Part of a small language model's weights: 10 heads of 64, vocabulary 32324.
Each number is 500 + 25 x the weight over its row's rms, rounded and kept within 0 to 999. Layers, rows and columns count from 0. Numbers have three digits each. The size before them is the row's rms in percent of the matrix's.

# layer 4 MLP up, 2560x640, rms 0.0406, rows 502-608, columns 64-127
100:508518487486529496483496474465522485497446509481527536494501515483554505496494474522462506509490476512517462538541455508539491485513470513536484513441487557483528445518519559469502511486507531
084:473544507516494494512506491477491465479522491511514543501448480427569506531508538477520488522468504453518501500506481539504443487496528497495493519504532463472497505484519495493549535495514508
099:470525515463474514477526458487526526504501469493508500504487458467484518510494477526489513506440494496524467514517556501565486474513514487522530502458494504514514482519498482502444475507522542
108:511509496462497511479502541515514482488463475510494489488491528533493549529489470531513533499518529491494496480479507516524476508544465511530525495485465481470480478479518485542520497470476454
101:502524506503469503494521454542502481528541524503477555493516510463545493500482503517479517501510490502541470522471523465479485475514505476489499491499537477519507489511508487502504532491512499
095:492466471499509480509502500549486470461498539491515494514509471509532485536475466495482490516523495492542486525517471468535486466502507491470483488464534499575523569540538501512484494463494528
104:497519511514526533536458493507506500457501534515488522457524466502531531550501497527474492483474480525480483517549499498444492521495488497489496476509498507487494469487456529464536496530511509
099:529486517476510528468485483479480499491497490476504483524548467514539438503516497493490540493516486483497488506496469489524450497456489483500544482450505474502566503474498530517489519471529499
105:512526486488521494519467450526520492480466511539510518479496513476483541523534516519471526479507476525487451522471450498516507517528511460501480534520498471507504464487515489483491474514515495
103:485567527499514519506477468512456520486511443509506486527502516501550512482489444482467491501490494465525530508493461519470492477497474499499507493532555538484510494520502505457486559515476503
099:520502526529471525498474519482546463489509534497505494492493466516497471545542456473490517493483480496508497477504492457461493493511498495534485544505483485533481524505508523496479498528501443
094:447496525459506492484480553498521486512517502485485512495514485527516487524514545537514518507503526537480453462506478501506496512485460540498547506516520492533518481485480488530472482470464508
099:504525482511481525551477470533554519466574531480503479500462480486462511466515516517480473541498500499520520428454503497531560522500494523494472515487507531459474545446454509483457503479493532
110:474516504522495491513491504498466516536477475489537492534524519527496537487546548506492499457539500450491506518521537443496474503550464529495498437528494477499532534473477521534483530504520462
095:528460520513452493522457510467494447512500495466534518545472474475543495467508504520483530518500499504528508483530532504473462450512489470468526477453482473486478454533472484499569552542543473
096:522470548516477502490505485546504476486497546500478481488507477523533482509480546494522546483483531538515514489502533505456476527483500477475484464517527496562527507507530505482541455503515466
100:519525512490531503509498535457521517523526519497472531459514497498523488521487536501496491493509499470454469563466466500525501499493470525525487498475486486512489498527504494513509479495480480
089:509502506454491461492529508477484525519545453518488523532529512492527509527487507493483510499512468501498531548469526514484475505480507518501561463505490545517464480496503527459501507530477508
097:462502480481530522477513522467476471519499478503476531511494545501508516524537452521499488536515488492483516525494491463481500505498501529462507511465495445530506485515490447503534489464519480
103:525498489488507521519484461532515436512504539522486449510536486471529479503504502533506506492498541510507471480502523489545545455480508467482504518511558463505501453504515489483494512509497471
099:503525485461450534522482492509490522496468520498533496466480472442483484544514493493477456526543461475482483482507457487509541525512500506480513518543488509512503516489508480505491479516522515
100:469528515462521521483527482527509477506536523476507433521511475500512465504496523496495479499505476498516463552501460487508482454547444549504464478465480459503495488470473477458508475503507505
096:493455467472459516518545495487497489492498545491505496455485521506502483487489500460482517515521481485493512480518462500473498554517527487509476522525468517537458474558480486479512509491539500
098:537468498469514467518505480510475531469480536498481496535481487500498496494490520488465531509513496458546549477514501417488514488520501479440496520509517490491551495484452488488486495560504471
098:487485475479531460485444469522492477467566483508476436458466497488487493471489512512467464495499521519496496455549491531480554501505475497532526493535479517491526518523506554499497502469517497
085:485488494469510499470454469547484498488499449464540519514487482520461507517511493535550469508512537455471527505508495511537467458494469488493513519494530511517469509476494497487514482565513508
098:533525460480545532531437498530482458499497504474490470483515508513536536508490498529452528467516507479510488485476487490526525510467478462491569455524538544513533510494491438560464538489477499
090:476564488479556487508531509501519468500445514482482443473501479483522483510475498471536520481469494500497507471539486483482499477536488485467472471506513509519483484523479492506502532525539497
098:502512508516490506517494507545511490537545480500503464551508482510513494495461511467538470457542468481499480507504507444469509512444485493525514540545489484514528511510458441502545478494530551
110:518518499542530485505510495508502533509505451527480476511539493536496498495487443509488528492526511514455493452536464485487513463525508470499525517491498468476520508521514425447495490447525480
101:524516444557514514491557496469483482553533484518508505507476461516543528533422492530516540477471520515519519483524449487515464501508512534515476526493510503542482446492501533520529423441487516
100:515484542447476510478484511508481519472446478542529511491537491500545499519536521488496510494454499539532503500475504517506475500498473498456504473440532514518509497499494470511442440479550522
104:492482519454516501465457507486507512497528538492534491503530552485451500501496501504459496463472455498483482515491514498482479509542502524435501444474476515514522503532519485517512511504466528
100:497468519464547558485482476533516491488479519443544541472450473524467503526530479526517484462521510492501497501492509480541513507481490516513545506535531526499498513501500499519505516439530476
103:495482515432452526544494465502477546475515526582507539495521500512551502533489473503509508494486503528498518467493473483534454508535519436492513464540522536578520516484467506489493455529484494
104:537502516470512514564545508484496470484509491465498518504451480526454477500475495497538491489514514501521505515537484550517455532479462497495507495536520513487487503451475468506474471512507491
101:524494513473496513512512475506501504459497532506513513562509521498492510471478510521469508491518455484482534513490503476478472497528498486504479504497513563522508459493527491501495518536524492
106:501514506490498523461505479522517530491520528520535505499485539475526511482517522532528506532517540540491471482490492510476507506456499486501506464532466543524483504497550509497483528467540489
102:492473505487453493468452519484474464532451499508511528492470506498522489526474502510526519480486483514531492513541515465508486501553536522496530516496554502516521491487506509477504523485532498
101:538516557495523474486541492538493497517492480513484521493499460479487550444530482497508481525496552484529508505506508486480506510525563511486500512480475495483494563487514480509462506480496514
101:479521492495497474529487540484501523489494500559473527480505479445473534495456511498528471514466506484488473495478503482463555488481481466486476533466485497460501455475495500534475481511482477
104:518530514533508476520497454505484502510494556511476468495527457492515490488485518525471522485524485516524489512499467450486503472462481514523524498512511471503474491521539507498483481478478487
087:484490503470466498557464485450548528462510534486514513499514549539509530530528473493526478453481499485501514486521536518504504502517505527531568451487536503511534494506522462519491492486518484
100:439504493469516500480493521513499494539459495521489475509474485532462522510455498534515513482508494510506535510454562496507515504485491495478498512493481508476510521492513517519505504515474506
098:512491532526526493506486558513498516488456545449542503486526494487523528485552477504483487500450506493515483453490510470502531469503530483539525454460535471512523562499513513514512477514540499
096:513529489552496497506506479511515470504504504460501545495514491507521479518487505491457517512463508504468475491456505524544486498511456518493498537475472484494533485501443498502515500492505520
100:474520542513464539467506438485485483492494525528490437515475524491528499496479472539445489465558490508459507519474497520523479516500526541526503518557503435445465513495487504458475494505481478
099:468513539508537517509513505493491476511513450497545513517523533499529540503520514481500488526472470511474478493545523477539530531478517533497527498514492491511525474476511509492536528473488521
101:556505489472527488521542499544483518533468505466500512484507466497535527514493527504508470496515511517500500503498505502511489560491499513493534446462493495507509523520452502504490437496486496
097:504516446538512511473516487508521469490498525523515498468493507556492528495503514510492479528481464534521482498516472531512501487498472498531512566494460483504487476505538492509523495513482535
094:520494520484459486485499502493498507487557519501499487489539488491472530485539495484507494526470539494474491525471523463477531504517517492529532539526508496461501490494490517531517508518511503
095:551531542551479489501480529530506515521501471513509489458448522502529469485509459487450537514574419469470514505491495506512485496501502516484506464497507510512524510540476453506474483484495495
103:520500459500458511518543487489471497528531518449497478516533503509522480523487474535509511533482528493521503458503456507544499502485517461499509457488482537449500498490552499507538493488471522
105:530496525482481486500483507547490505481486514530523496483525533478479523463516530525510456499482481515507513494510481448550494454496512495504524533499510489534504488470523503519487522520490490
097:511495493485516479506503565499481492503481457501503498520524501527487527496539517531491463496462509534517527493522501468453461442479461528518503530536493493514506517480457537467472511485521501
103:488485473475496474498464458492491515518514528531523489490456443489565552523444488502515467535477537493506490510485528445472497486502498512501472513488521501478528507502509511531514479481481473
112:514480478533534529504531483465541503517512481483502550484477533455502482514530529501547465537482493482514482500526508491476504506504489546513459509489482517468464512500527511521535539451507487
101:467530519530542475530474456522515468522455502524497445537507486509461473460512522533465490469504506492496470510469503520507461501502492519506512491529490491504504516499440508540539500499543480
100:488490503500490481501525471531524531517531544498516510523511462500488491506504484465554483484503519500456528494462476518481503480495527511483525471479506512511457495517530500444523465510520460
087:494518483503484500555493467514480528486506468534539486453470504504517499459512508445518496522497497515449530516470522517518455513483461513528497452470517506491514439517518498493452498484506500
095:533520469507510505522513492491511521520510477527496553476497513491507544512534458487508478461525516528490464496547477475554527494521474513467545498500482513504480513486547504474485520504485491
108:509518551538485473506532506522483528537563515466515524486457463493516478513547493506522527506518532486498567490505471515518526489517479497515507491505472458530493478457486444460502520507518500
099:510555497488507552466454537493527494533507488541552463488500471527523492506512474496471524484523500468547481526525464492489496524504490510486551492468505523493496473529520491495512500504472499
100:532498502495556473467484488509524480524484485524449503549544459536462489567512479484484448536485500530515474496501526506535503521439496517480509548501520493511507448478447518484500501488516499
096:531526460461473505485499501468484553480510491573556534492484490498532475508515532501502513471545522532504504511488509524497463533552524496491493493469506468519535522506548542503499499492511512
108:508496531503474481466490469511531466460569483496486511501486517544517466510485487488523500468510516523490506489513510501490526508515422500531502488499496537469518467545516485481546456430501507
098:512510510514487511506486490551508512521532524459473482550495477460477523512504484546480498477496497511514452489467483467484531495490496477525498497507482510462503503520492502513525507509487552
102:459505505516538504477514553462503499522541498501499526521522505489481489501536500464508461507494472481517494494494481502514463464520490467513541496506536497511466491496496460479497438475440534
099:532467502478459453491497503487504463484486479525497478467482522507517484487509488540489527432447515494523514479500505483460503462477512469539486541510482512478543484481522488491474531476503485
090:482522519497443515507520498521514512476561509496467492495478504495556498509449486492503541490514521520450506522515487462485531517494501521516471458494483486499505446499555474450518496510507482
104:516472498481516477527522527466483491509481490474516460518499521493501489515519507515538521488505480478464493499531473482472503534489512529485528534494480487505459526468467516513536487503451480
105:520552538492502448510563481482505499514539536502536514525472534502540526491492491477536498530546484533504532564471477538476545471505487502480494431514463463478465439501532496519499506511519521
103:486525538522494477529494512554486530529520536530470573540521466504479468486526455524454500465451499543503487508464519495524489481526505463488481453467503493528554458533516467513411502497519521
103:492504482519535464517462537502475470479467495489473471475470494484517522515529487491488490518504523450428494509529498500498426523491482515528509485523491548506544493523548476501492509482518515
110:505557534475454515468508510473481493470514492478528476498523496519567524473501519498490505527528511507482524468502517472498501518517487496502482499506494486492504493465513497521477495482533482
105:464521509459513480490502508551461513482514518462502460475502510452504453491455475496462539502543486466496493443531528498494528513484515490478495509500493515490467438507481523485522481474487477
102:497495480503500503503483528483552528460527486486503504514498473499468535550504482508488489526466527485508457498511485486541508500481481522499516540492472498507497477488548482506506510484501490
112:475514501529485526526493511507505524469478553479498515520487499507509466491497486518458524486510520562530510495512501494496516517535468502483467504462499456533498483493528463468505502497501471
104:505505492498520508497506493519443494508442485482485522484526507508476482503503533518514476473467468497552502503496487513515470490494509527527539518495521462546490475446488491497505473467525515
105:449489526463533505476485452498465499536481466468497523432509506502497536504507521493502507529552529508470488539475517520517484486535488501501483508481496470499580478517511519486476526497520476
098:502483536511492520486496485536513453539506499518504509525435511512474477505521494509517508511536437508499473484467485491523499538501489541523475487531510549496468477498513540443494462519451551
093:478494526527489475534521545482506500469546485489538465485484501511502511524569482543509520482526464515456529497511515507551497505538502475534516474515473512474483494507508548452488534518525483
087:524502463494522486502498533494469517504474512536507543512462542499516490507521556539490482496521494429509481540491480547466529467510502464505469505534511492449493523527491527483516530494520522
100:486470501489485454497522522481466541540530505499524528481484489543508502502481519528480547486506480495552502499507515512515504488499461493492530536501465492476492519475496471456494526511476526
096:472495522516529491471476485537469486518509449478532496494520502473496524469542548504482495522520481476465532539476531532514521530529477478490527477534492521508565519479512475476512526462503526
092:540517467477497529531470565506489459490509488482479518486519532509512490497527477489481496475498561460482473570552487532470495492475490486492522505481517487536500479498490475550496466485496513
103:508470483514489555524488511461504530539526530517517499492499468471505519488508477451518489509547473505471491507492430463478479464498499462528480486480500461485523525520517529511517555516480533
097:532513464538526516503511546520487476479508517521513484538518507524525522534523505484483513501492551490488517535536501507439518510474472450535544505482505466494513534514510474529535513478553465
096:483556500483485466521513475477528558471464519501520488461463529526504527522514547511514474494474524495485519513486505535529522553525511483512509524505494491486494524482469547484487512568454528
093:464484527499476494527485468494483469492491519460492455511466444503530492419479462525522509504512544495470479522541526466493507499565425541480495470470482475497478499473493535500496488474448492
087:511496432489474517518537455538485510536533495471503497492502492501482503528492476452471460544549479466512510519511450529535486468528500483514514514484507490514537486533515524511510520489534463
102:474546501511525484507488510496485500520462513514520491534476477523505472501532534547499478501468515540529513508459479497503513478471514491503463452527491508471462502448551439518499465499465494
097:474500493467466520505513565498480505506563538486472497478493511486522501476537476477522480499478455490533511480505521552518469521497513498479541510445544468548504550508513521496492450514524506
093:522492500504457548477448524530476481499537493489484533508512511518507483469473481474494494474485469465522482498490548492543449489536496493503460556509502484536518515514508469462500498526482510
107:528512461480532486491448514505521510511518474476499491514516527526490471507538494503486521503500501493491533514485446472508481451517480472480460481533562480485461489507493508501546524525489533
096:544512483478502469444509489474521518519508551488508512481501477511495533473523522484451507515494481540505526476489506466479491489530493500495455500540512510497532432493524501547500497481441507
104:507505474546484513512521553514480543502504479513534524502504481476534471477487473511471484531535473546479475496520471503482503525511493497522477480459484567461507525522469509518499470491498477
103:462514598476475485515458515474478515500508492533497481532502478465491474526524504476505539526490462488521485524539454532489489492496502540517537525459473487544484493482489496538461478482533518
101:495520463539516510504490489484524479507529515508532488474534524526501501519479498536528478498485485498501530481444503492453499514491494488498522489514471523506475475456522456506526485463529480
098:476489520514553482491530561511563483473507481486494457533548510480482498528509487544508571548484516445493508521519468517502499508504516518507496495545513494540474481541499495463494499513529511
094:546510492482551496555463506480480519483484498519523480490475498498498490523501501557526500421494492540499514458549507513467550499525522512523482521492480498521518507498536478470460512488535510
105:484536493476568481496519503505551513474504484551493492481500455486501516537504482591472486504522506504524524522464469495503521525489497499465529493497504565477494557546507515501483467537480519
099:510494487486483482497520536457518493514541521522494514483472452483478488491540492486523528567516474488525517539498499513511548493501473474549491501480498510532521497503506504479469485474516442
096:491474480541520497522458488490486490513485526574457517552505520501511505493507468491525458510505528483437536505555499511476524500423489529507505520485483524506501527523506518471519504509519520
105:511507495493486481499498510499502504475518496502479496495481495481486489487461512514513516503459506511515520523521527510498557510491478515519540480501506461533498512504505498483501482509479503
095:472493488512489504467526490469475505531468486505516494507522509509511505510555474525502515492569509488452491468490554525516530480508519530447536530498490515500516479485536520545478496469530581
098:484494449502512518472525487507525532471494595511529461531491478488477536533523528513510484454505507527526460527526491457557497470477503521458479532508491518480505492492443476487491483504511498
# layer 4 MLP down (transposed), 2560x640, rms 0.0858, rows 502-608, columns 64-127
095:506510470529488519553495528510502493505473459517451559479532494501483542532510536482489493496502505512479555477509559488482496492486483486525489467495499496505453523504515478472492496521524491
088:495466491440498477486512487489508502499509517464473485496518492529497501509469460532510543464474539541527444496477530460509516483543491523511512512484460520496483514520488508498523501493453531
103:539481496479516525465506516480525502483520493511529540531495554485479494531470528506477496502508486489471518494494496469500532481511525482522506502487513460458519486474484512491493504489531473
108:465478498501449482455532512519521520489476497507468509473505504501454519478494528520498528490493492526524500515477489520529439562509515501478530511466477503478527517466502480497482447524533491
097:492524518478480502515481490509517542459545487499486499499498463427512513484483496524487490568532519507521473509511521500454489486468521478562550497453465496493495497501449461474492514478494507
097:506502515467456500462491494495446515486495562508493466515522458479541554481542552501507489491498468449523503523463546496498472488479472504486498529456518490551518478441534544501499540528523481
102:538523521522493533484452509477477517503498482513485535459424492439494487534514513488495554457493560553507522552505498476535461463482547490479459474532501497503493505492502511490488440527455548
098:478523491520513500449483506526495520535518515479518472464461462463459472521486527544494500525476525507523466523449487517524477489551527511500487514521500496493532568515488481447504525517516501
098:499500465471506517527480516477456514461486542523485510480478505512485534513588501527512517492460516462484477496514457526489464525529491496458520477489510482537467512486543466513463516553493518
100:497475485509527490498487493506539476543504507487475476483455519518488490535555508498505483481516520510478524527512520537490507492504544525507506519531483510480541485492512481506507506443525500
099:477521477509507462480477505509496471550515439507472459514518509519490518471561561484513493487537532524498488462487531529500506515515472463499515493508487498504505458519480496507499457473512486
095:496491532504544514482537520490473488487488515514537538497511468535516520489500520503494457524490538473478518505451518502510502527484476483479496504523491518520523508513488473441525458509501491
102:458534505480466510520499460510520522494512495441487513492521498492470503544564507492503472472515487518528485489574510521562490465521499508519503485465482493528536512506491519520531465490500506
111:494494478517465547531549472533460505487488477459513465536484557499506494494471470514506526480491512507485562520496458527483534537554530489495536485454471499519467494501512533533487469489506511
098:521509482496472500518491482484512534506511473471468517501469478534505549467537517534521524521522502474526531503493503574487523474484578492505496515495526501533476510559496496554486475493485472
098:466494482531468526507502499468508465509491490554508451458505509519478507512508493510494475496494510443468537543482519477521515490516483534519449502472449477475458492524534492528509494571501558
095:511531493527498514525498547524518469499539524538485472448485475458490505509451528491495502507490544507524474500533490511491496488523474525463535491495499514499519531474499482484483534492504461
094:494483494504514508492469476557504459486460492491513500491489494502497519444525503497539507550490528451533486456475496483497503509515539467519444504496485481498523476552488507518494513505488487
096:488498527507528511527455449514472522522494539494539543474521492475546462517502504444486524542467481463488491536478545497513536505470477475555511489513468528479503496498500509500553479523521476
099:486488471461525515499525566535509500520514479498538436507503509487487505469483520465529498517527505503509510490498453508563482493522479490493495563484507531528524527485458517491517545529501485
098:488501527472537484517474503505497505481459535469486474425496498500466505522478500487507517506511482530509475496472512512489453510518467489497459478522515486509478502510495481490493467531500517
101:526491499511561453536516548509479520483464458518501502485485489480464532518519494485509497487486502504479528468495499478512525470503515526538484494500483537470498463530451508535524500540464496
095:494469506461442503501500506432528477489559530437525526501509489498541483508500512475448509502456486489453493517509507501517473512518486559485506497450481498537492509541531460524535518528522503
101:525524540505533497451524516493492486506524494523480565463497509523484511530469498498468482530486500522492515491521480500457448517525500473514536522473417488523499483506510489493520487450543508
102:502506508535501487493545478479496497403479536518515535527541497479465491561492515495481504494445491478475520470523487534524557470424502495496452524504461529510462512492494535516507509502498478
086:526463541530565470484521454464525540515483531546492524518512517520504505508493459501487493431523489446543514525462519515493500485543515512508536518494534481474498522531489508488506544476502515
097:458469526560498482526549537485513531531525533514497486486505504520475502540553489487510496442515480498473517517483490548502466449499574527524516473507500457531524440457510547504500503447440480
091:526477506456553477456504484446471519569481510471456507474509478492502489552542493530497477478501519540509474456483509525529490520480515447529513480454471471439495491500493471470501529497486530
103:486459525459516456511464488502509536542515532533463514491517568462522557456475480511505458463567439450503473457476516489507496538474462538491539529520480495533506512521487511488481508490485491
106:539470519453517471452508491510479571550494490500501497553568503502475514542480494511487468478477544474540533528489517536441531521483522509461490486478454483529512499487506512525542486485502484
101:458475469451468500515508486516531532507537490492524526498525490540539516472522483511481539475520509537494517470508450469480495529520478553478485489553571499506494521488510498495498474522486478
098:465516529496505499473523559566488521519490492486441497508486481501523505497498474500506496502490509466479495504486486454498521525472484492492533498514456482482541469549500511511472538478495528
107:525518500495475511480514508509542520525506524451513510552493518511488500519494514485509496480475502494493458494505513471464482547492519484457510536475450472472488490504506538463543496486483536
099:517488491427492521454469450464462495500491492493514470490470485530482497467490493535489478497498487531492555464540455506485510536457452559465540495517493512505459518480470523507467474502518533
103:491486548519485488501518481533518481513470492486506516487496497518481491534507502515482453430498493516475515458552457509537466494544477469554551499473519531473500490499487504487483500534514527
102:512481506466517467516546480493517517504523526506435486500485495472463477507527468481518523526517538495447491494531532523491503469460523548491465466513515529497436501501520475533494493478512491
102:503505465468487475498527546481498477456478488486498534502478455527494523541500494501510479497442499495527479527471503487480497508511484474501498503549510504513463504534432511480487510473474513
115:525508503506536501515524490523536504435497526511489490493488455521469520509492499475545490498471493486495483490477479483520501522498523464500503523467479524480449511513522500489490500554486546
101:470474512522463489481510511507525519479524516524507470525479509484484495499535452519489467488524531519457521537483494544530527460441495468489452488500472481488480492514522464516465478476507491
098:543551508495515528508514535454509528513480480522472550523513556538505490518493509507567536509525482488479495523531497501470530519525508528511520509483510483508504465525548479502495516475458495
097:534514506492464512542523494558507469486484500500482510496502538516493530479437459496503522488514491492468478499496505417471498528476530520512498518476472530495500473524486492521486514542495495
096:463490473548496494520479476478465522504519511514518478477491510509507519521529534490479517524486466516504450485470502481528472539510535491484529523512516462482520494534527536505488487536498439
088:498511481516449510486468511474478530497498485489517547485465476453453538541496525513500495533494552494539467472505522498503487471515481536543487505446482501500492477486517520522529486500498484
101:452496508518480472460502485496511496491478517526482455503531516535431458534510516449497515496462494488465484525494483471459487490523520513530528480483513507491497469517536468468542480490510515
102:470489529496527505487472491546512466514482481522499487455500456489507514509531462491504479482453533502506451478489484525467496501533481521471531488507514544470527534518531497484479528484527535
098:493451471483464523496518482501498452486477525477470479541523500462492495565468483506499516483494534507510477504497496503506486452488451496480482543447486505518509494479451519482490447535511542
103:500531473490491529512494532485500518495490485497451496485476503475500527483501508488472532468492532525477446512536539485506485539501482502479461475508506510492471518484485445499479485494475499
094:529495509467479520472505445524514544514468514512467530504530516473515468509521497537477488507506504504503492524536475583483499465548516506517504520524441454498474506518529499458484505474538513
096:472484496542519479475478490489499533531485462496507476518520547511522498459517482467517509508503472522502500469533470508491517496493467520489504484501504517478509497517539486493492481474523481
096:502528478464501462494491502499498527519474508511498513480481463517456523480495513495497539485469465444534527546500507490487542485518504525464517490497521545482492536498529475518551521539487480
097:494505509483513506493510515458540465512513518504504559491526528501501522482525494520440460512502526507425537453485496453493469492522457477547493481538470504481507481508558536542506530496475514
094:473478468487496515512463455530534458525531520472517501543542496475493517478498470475466480507495484501515482528473548535537503521494471506484487532523503474494509478471496525464526489454499533
099:501480499473491536497480491472484465500546511467492513507491532464475485529559502526490540502554457460489499482533486474514489497522465485494496512492535490497542496444549522469504500523533516
105:458494542512514529479487456535512484541467486477492478509524512506498485488501492530500476475465486499509492477506487481493520452497521511511508496470493489470526530481527498481501523527486478
094:495510504501461471534491522479505510521509526454471513521551496484470483522486483538520483484485514495524481482475526509514489519499501508509543494516492485497540537529487518523493502496540512
093:502511506450557516457504492497485509519482506483495527470506511522446495479546517498511520532525474523542503497519465492457507497500506488498488519447510484498528481491497499505503453496483503
117:488484473487519494505578476517510488496508480530521505456521517537533486509536487512533491514534460480516512454527520509523485509500501510494462483437448523506485502502563469519518472493534476
103:511492525482484503510472461484485519537536489488464519515521481505519508553564485552520498474533532486470504498454499543463540532511538498474518530525460505480475470478531502524466506515516513
103:546467458515535501512486510491499495522497546531472508476465496498511488489526490502527492504514492513452499444508480479485480482497499490539520517496481495501532492515546564490508493518494479
089:460495479508544517535486515489523503497489573530474506515488517503512468522485510497476475479502501478529466483475501492503536525491522512444518537476492526507457534524491491471514506503443507
090:536503503501493518526471474515512491513508530499474500489474486509522532455516494499526502509489492520475472541510522495527500457527503539530490500515508509480510513509504496521493443482518474
106:507515522493488488509521495494513490492541502497510459498521496512518499497527483498567474508529542522470508505544498558492469504467530481515539523532480455506479497472467495478526490505485464
099:517493508491485508480544483512487468484488512504453464495501495458514489533498476522483473530489510514481517510518487560503487512512486490481501497491465495489494472549521512519516491526456549
102:501518480484523471483526490517517516494515477514543472488484496450460475521490512487513523513469488459458524509533515505449526528503529495489499563464498510535457469509483489490514537490529516
097:473529563476511490517506532543511505484504533436511505525515521491536491489485495462460485490449503482505524483485511515494524506474487458478488486496487488485535469515456490521530478508473481
103:471505505531509495463496508493514499463460479492497540526514517501491464485532517475524533483548529496456542508490475492495484475491492501505509540494486519484536498497452495445495518476493498
098:513527522474496507487516488491481511528475520518513456456483472517452512477460456486538544469470502461488483529550497502525489533464441523483488515540531496503480509535494508511530517493529498
099:465480545503482538539536488497475500501509492493505478515472519525525542521471477536520513492483518485477524507489513485561510504486514516467455473455519513515499491514536534469452443515503515
099:494514481544502508491556518512485511526576511500495487535519526519520530462470541513502523545481497486490505525528484497531451505483527461539493491525487526472478548455529490483511497497486496
093:479502521524459476491501491487473511462492567502509512509478502511504503462472509534516493494527515480564477525518489485506497496498506488519490516475530519501521495527476509530509551481510522
103:540488503509540546528500498493529508520515472465530525459489504489524505488522504529487521504498483492495514470520520504462540515494516522504504546483496481468497517540484499483481485470514517
103:482540512466469501519493477470514492527519478489508506514527525515487493465502561487475525523511490504481528461491479512528521508483439449515488448488506497477549513540489472515497485496436495
100:539499482491465445499490540546508495504485475515458495516541498504515492500513509464494565540508473493498469515474541517503474515469530485480488523512498474514500513520480508512465512494471507
099:495516488470500482459524474490501502542447522511484530463476495513481500523503540537508477478513520505505537521481539488519490464496542508532521499507513469464559509506481502541491486524449483
114:455533515471486477511496486511460523534579530492480494480514510457500493475510512531472482502538504539497475505548488480511477468508503520466461457460470511486484475521527467518513475465489501
103:492482468493518519495431505530541505564531481471501543459518513512519492494494524478471512493469488479492501507487498487476476487525490458506507473502479469490533516507493481433501486511498481
101:466564462539482495514521538502495508496529506538493499471476510513505461519527495508464475527452501540473505504493494486503496491496476486534524478484523502533454485468498487485490565523520567
115:486516553549499512539491455509543489525520498486493538507525482475523496521500471480536468480475480491487505482503501457500538459519478489484523494490485534527481494548487495480550514520477491
109:469510502470486493516504495451486530539467528530508498491509534504526511527505519517496485472497551491515443440484490522468487491506543512512510518460471476504482531507514548496469531466493512
106:510532574528550499468491512534503453511498471527481575491510503498455483495508493509512487493517489450491514524476490512524502534497474524489487528542480480464500528479540510512510496489460472
094:484529500487501488492520515455482520531519493505504504489528515507559452510499489517505464469491489465477500511488513475488507475465491523494493490500455495473523488529506494489532529505534501
091:472515479483504513456482481521496514470465497471454510546531513465498521491523518488495506489531507478488505528494467541447498498509470470571469489511480470515525502531518480491541502532477489
091:475500466502519508524473501531514445513526506480520517489510473556526522499538449530472501520520507499501495479479486507530459487524516486512533504557477486479538527484484497483545507515508528
098:501500556496500521460552436503537517479494457529476527507510523477473501491503516516499480506502488505429436449477498485479532540474458530466478481551513501500538500526495485510479549446524519
094:538493495447486486492506454530502480492476505479505556481538525506440538520507515478549501560484568501511522508456533448529476501522514501441524502491468479478520483526552471494500517521491473
100:493528540460509497549496532427489533536459547519532490505545458469446519492514503457516524509496519508514508478496487545530525471535538523456522522510461519535527509494484562485476467444508518
104:480512527510501472572508476473478482536516474544550509505536501508503505466483497491520488552523512549510495471499497512448502463495502510549515546484485520533517508512479532496502494487571481
099:479471499503447508498486455494466555443513483501464496505515453463491517535531520497507483477532489523515505490465480509494524483520465477521511469491528511526498483480480497493547494500499481
098:517514487509495477494515511489501496522488530462496537488477522443477551511497479486479481521525491494521463499484503533490481480535498558491469507522541496517527514505490465494503522485462480
091:492484524519519494509504493509496485511467513491434492487471535475495495538514511451466495550462522513494485495494478537512509514569510501509531513496471505502497500504500490497499502480464550
089:522513532480469523514476529522542525514496548498506482516448513527519540473503485516505523526518529488458496508482480518495491498510514519497510501483475459481485549484448564500555530481513497
105:522487516499530487506497508499494502496518485487492515517496509516469508484507475522509489542512516544513526502493493537516497512529525471485445527498458528474487520539497536491539483489521456
097:471500492475569505539501498503537490522494513479525471509487492497497507525488481480462475477484537529513491492509462504527496506530509526453531518502509551520511479513519495482495533516487540
093:483480548494520533473495499497477516515474530527500506493495476496518508538507515514485525461513498508469494480527489540500433505535538534483476468507542492467538499500501521522503459453531522
104:520503491499506534512536507461489538536536519503493517485516508482505484514531502510465513485523461528473469466529516518572494477471491491526480513508541457531522473477470472453452453493478500
092:513499516504489524486547455506478505489480500453497514482518454525494499534520457480485494501445488510490490512508496508475495489538484502468473490506505502487524552525498468508522531519524462
106:508497486517478497475461513476468495482456505506491493503518475491546460476485524476555499493475482487484481488522486488485502560507516470524456495478478477507528547522454503475544497555489477
099:467500575508463494496474483516461482477475496452483497522512495514492517519503475511492460487503443420536482503496464529482447435513473506506536531533542536507531532542538504494524497461492452
100:531483457527473544498527495483505472499504512484513504470487523481516509507485493510543546495506488548484512480509517468529513496503506503491509491447517465520494504492487498498532497521515492
094:496525502478464539543441493481500509499448485520471485467520478461468490531479466534521517535507497493448536489493487506492509518484477490538490499506530494507495476555507507505480483509481459
092:477487494536507529476462471512522548551521484495511503479521489463489462445521513495495499498476542530452506472466486496489501540466557522550502541472483545434494495475473490488509477535532519
104:534483493529504500469475567467469518522498480492494561472499483495506511472489497489517504465528509520472468500477485518523514509504476494511541486536509536494526533490484472472444507508506528
099:570500517467513499489534495511456494529481480493495477513490475487507468500484523495475526458482500496521474530507500514478499461517515481470513501497479446495523519487510507491559584517468528
099:495467505479476502459497482489508518534469509498518524498498545525507539511501488445493459519500513480491502534510558443490545454503459533493529500515519524457511535540499507493497471515513483
111:506497532492460513508515510515483505444466496514517459503437576493484451551466492513539517511490517496487538487506501445483508459475530508505503420519529510478536534516524543512503485491467495
093:492476500460480464504516504499469526509520516521474528492502504461468473498484464515484472484466500539510485505462506496487487492511477498468505480498498506517485482506495475501541509531488491
097:493461499501502478507500539504509475540500501481501510514467504484491517514501521492526493476507508469542556481499542529476543490519523515518471469511488513507434477461505533477547508460475499